python train.py --n_layer=16 --d_model=384 --n_head=6 --n_kv_head=1 --head_dim=64 --d_mlp=1536 --vocab_size=2048 --activation="squared_relu" --norm="layernorm" --norm_place="pre" --norm_eps=1e-06 --positions="rope" --rope_base=34300.0 --rope_fraction=0.5 --qk_norm=false --attn_scale=0.125 --bias="none" --tie_embeddings=false --parallel_block=false --init="uniform" --init_std_qkv=0.0357 --init_std_o=0.00631 --init_std_up=0.0357 --init_std_down=0.00316 --optimizer="soap_variant" --lr=0.00332 --lr_mult_up=1.18 --beta1=0.95 --beta2=0.99 --lr_head=0.00694 --grad_clip=0.5 --warmup_steps=200 --schedule="wsd" --decay_fraction=0.362 --decay_shape="linear" --final_lr_fraction=0.1 --batch_tokens=262144 --seq_len=256 --doc_mask=true --train_tokens=831300000 --steps=3172 --dataset="wikipedia_en"
Each number is 500 + 50 x the weight over its row's rms, rounded and kept within 0 to 999. Layers, rows and columns count from 0. Numbers have three digits each. The size before them is the row's rms in percent of the matrix's.

# q: layer 10 attention query, 384x384, rms 0.0862, rows 31-36,95-100,159-163,223-227,286-291,350-355, columns 0-63
# k: layer 10 attention key, 64x384, rms 0.0681, rows 30-35, columns 0-63
q286 105:393454455491494548468477543606507567422513463469453496566526464496499485372454500526459449478541501487520552525598484497477437516489474531503446454465447573482470439497457569526486497581431543
q350 109:468446476537482508452475463527476512459505475462441415482413498433536513399563461485554400453510530545557506518480524501528569487556445466476543530439478441431495500502552411558488433460531392
k30 107:416533465471574384516598519489504479515451412463453518493562516451435501501538617547552542420577588467481450538539529484447452494542466497566519467471501602587495570567479558554623478569434524
q31 105:529470515379540481503462482484555555455484508489511506462466693481534615428477539407470553465558523515400536521498513546407518485408448502514546489409415480518436447529472428471465488376521469
q95 091:415431503444512490509483567442510494536519485445475382524611554492541529473526514508445523482502511543420488508471497464497445487522549555550543393455578494494470502519504521560498547523581526
q159 090:537505573499454491487451527497484526483445457607463431476518545479546559542491481472538575432529484479497541563443620588501407496514554496471505564472465436493467539578552494462508548461441618
q223 092:564458533397409548512524498460557507521358480431433492460518492529530524562456477536548462469419410382523534562502521586420590459594475528554504472455572488470590452476485466499576501463474391
q287 118:499528495403388525513416468512556451518597494480569453511592593475550525539436521510454521493505543588379475475447509488506518485454509495411484477505460495502453409497438445533515527460437438
q351 098:423524582468410494498524564449516521482558615468522477489653547523413520555518473539495374496570508411466480603442546564522516493491442520539440434365500451530465530583503457444595484543495462
k31 113:507503405476537478460435459531555474493499501429578510446594528438443526503513566476461534541543499569497496503518525502496480442472566441506482554503526540519510500495554478524443564477483402
q32 105:527512547460556578491483588455535418517528471469451431469508471601450393488491474574496434478468404453519496500541522552523540587489405555494435453497488435491574540422499489470489619435482442
q96 099:526493520372470419497402611584500534489514485477514548550424450509544627520400465473593434443428510559402560516485502542536552521521512575520474461498506517615561411495546436463470574463514516
q160 103:475577467433463505554470519576445522434484509496452523551484526532520489466473467473439592542447519478471541501512559600479508556541474489516445516451523414479506521504402563551504572419455379
q224 089:436521501439535409550526546518556489543462511553499500588502464516496531659520595468559522523472513494517540497399590564548502539425442543559591519414501479516495590530463509511431498498503437
q288 116:510485481519507552433515486548498482440467471447464515521459506565522509446541492554483497531445416529525467487478427563557533616500419536482438522491496489496529596475558587479468564478509435
q352 096:463593427530413506522521494479493454521529540428482521382486554575432476532411499602574447499549464556491445478525466576485419506412456474450518530507485451538556535493536491478567539481408460
k32 110:621409473491419507436506568534498470547554587511520471478496444545524491527540532504432446550536599493552468540541582523549527605511499532475513472621489507499519525442510520402459556434447512
q33 110:495556444495479377442552552542503505467544511466640416525504536589532530493424406436550483503519545533478560404423441519470551454554449502495562467423486360573524548496534494561478561466512547
q97 092:429480509429480507417535530558580451500533496432468467538475504562489543436510482431472480556552468412454548461439449454526519504550457457486607561547444465471491515412499510537464571502523582
q161 094:509660517477514524445485551491477551391576474544548421500464450464527542531496582512432369556571476505539469442512438533498589407448574479530533527492445475432529464541606557557537541460516586
q225 089:517448488466417521497495463531414567455461442462469524398523456377481493539495556500506470423530487534494444483502500493533546491501490447367477582559456538546437485485512478537555508524448558
q289 115:569536498573441478441557449509482472490463487509593490522543517474439544447458471492490510461580489472470532565510533581530551451581516446520497504552496454516586479565471604535506581457494390
q353 108:511470532424503509453499487514540560516505574520558434548510549537560460543485422489531452465501475508535469511488475395544451488493515424451497484557424515472508443352575509488464503491513529
k33 103:553555512570486442501538444518409483496500381504565487511468466462528525472406503576488550512555591581587398502462538536536491474379446494443471509569451537534510528454540538486493451580475495
q34 111:482426504518603520526530519492517528519583462504537609538484481437522460396434459517466498525469511483513506486542517450524434570510496497499473571482485532521506492481532552446517529515382503
q98 094:434420631588424504499495525430367515467572486392489504508414557518493434451473422530480468545539635377473407484551567539512450414481550536550508449580525490484455558433490547520484533477505471
q162 102:522470465461501437447642566536590484462563444477635535493505406523498505442464447495527365502472577473518485527541482517535403559581496492520463550554492482463469518548561561399464525520456504
q226 090:529399578547523585481488489447466560508533462457461565556492379601539472483524517482500519501470499504584434443470482510508461481535437517464412407523478527431432503489444509549528489567578476
q290 109:473484490469576484450430547507494507513402456469496577571458444570514463421501486484522515547549520508601498519621503517516410600504492430448478433461480516510503436503575543409527563581447513
q354 099:500514540495500554536372538413481568551609493430462520464508492522542517569476442546449517468471511547404449474457522440618458544488479451440486447466425455493537403334516552455453447470402422
k34 109:385509433562462546520397473510498445498491529511491586461495570416519579545490647489476450507545487527511518431565574588395566415532533569532531469443427612639548569552503476457560448475491515
q35 109:534444492460502462513482424491572488527389518457432475512570459463517535516401575417485495468492444593532496559506586501586516532528555532543442479510466509462484447482524456498446527533501451
q99 096:535604516482515384569467450476628558547463480487511497441528497526395580519500446526526452517483424485489509540534527505500533481483458534383529533524506523494486439452527402479511532436514378
q163 092:523537458502487590445497483560587600487615488553483457390520441493558463504413555453477497515508442455555507496480506479527498552495462566447538435435454533477459401457557468528417484396446563
q227 096:531539491552541438446513492527581531448513591483511460622525413569533429518389534523482544509481484456520526528577452507474449439538549482570559466532534531431573495510523491492592520472540476
q291 116:437457560506469419478523497551558477521433411493430456518545334478462513590414552505530494480414485509515525579522523479530528451507488542515506481540479535450559548447454479451515541535521571
q355 106:475518519470496477465546449452448532416459585481523475489549462505432488499471543483610515515441594477524560455545552496462548488509511469642465522510569502405451520476546512502504469510464494
k35 112:519533541362577520549547565525429452542355492479483521506641447406581528506479493463631497513472447552551556540606576480532597467471519495517480479463498490514510482535525470486493459517505469
q36 110:471523534452564543510517467459351441503543463519501461396465444506504451507548448468537491432530518567489521498500533428540428531493504518479551484475503445419604458560610534465514490513524446
q100 092:530528493542540480461486448525432578659452479479475466507522490511499453565393504485522620395516579526442522521417539417475446477553550446525526496524511580601510569492474562417546525475413455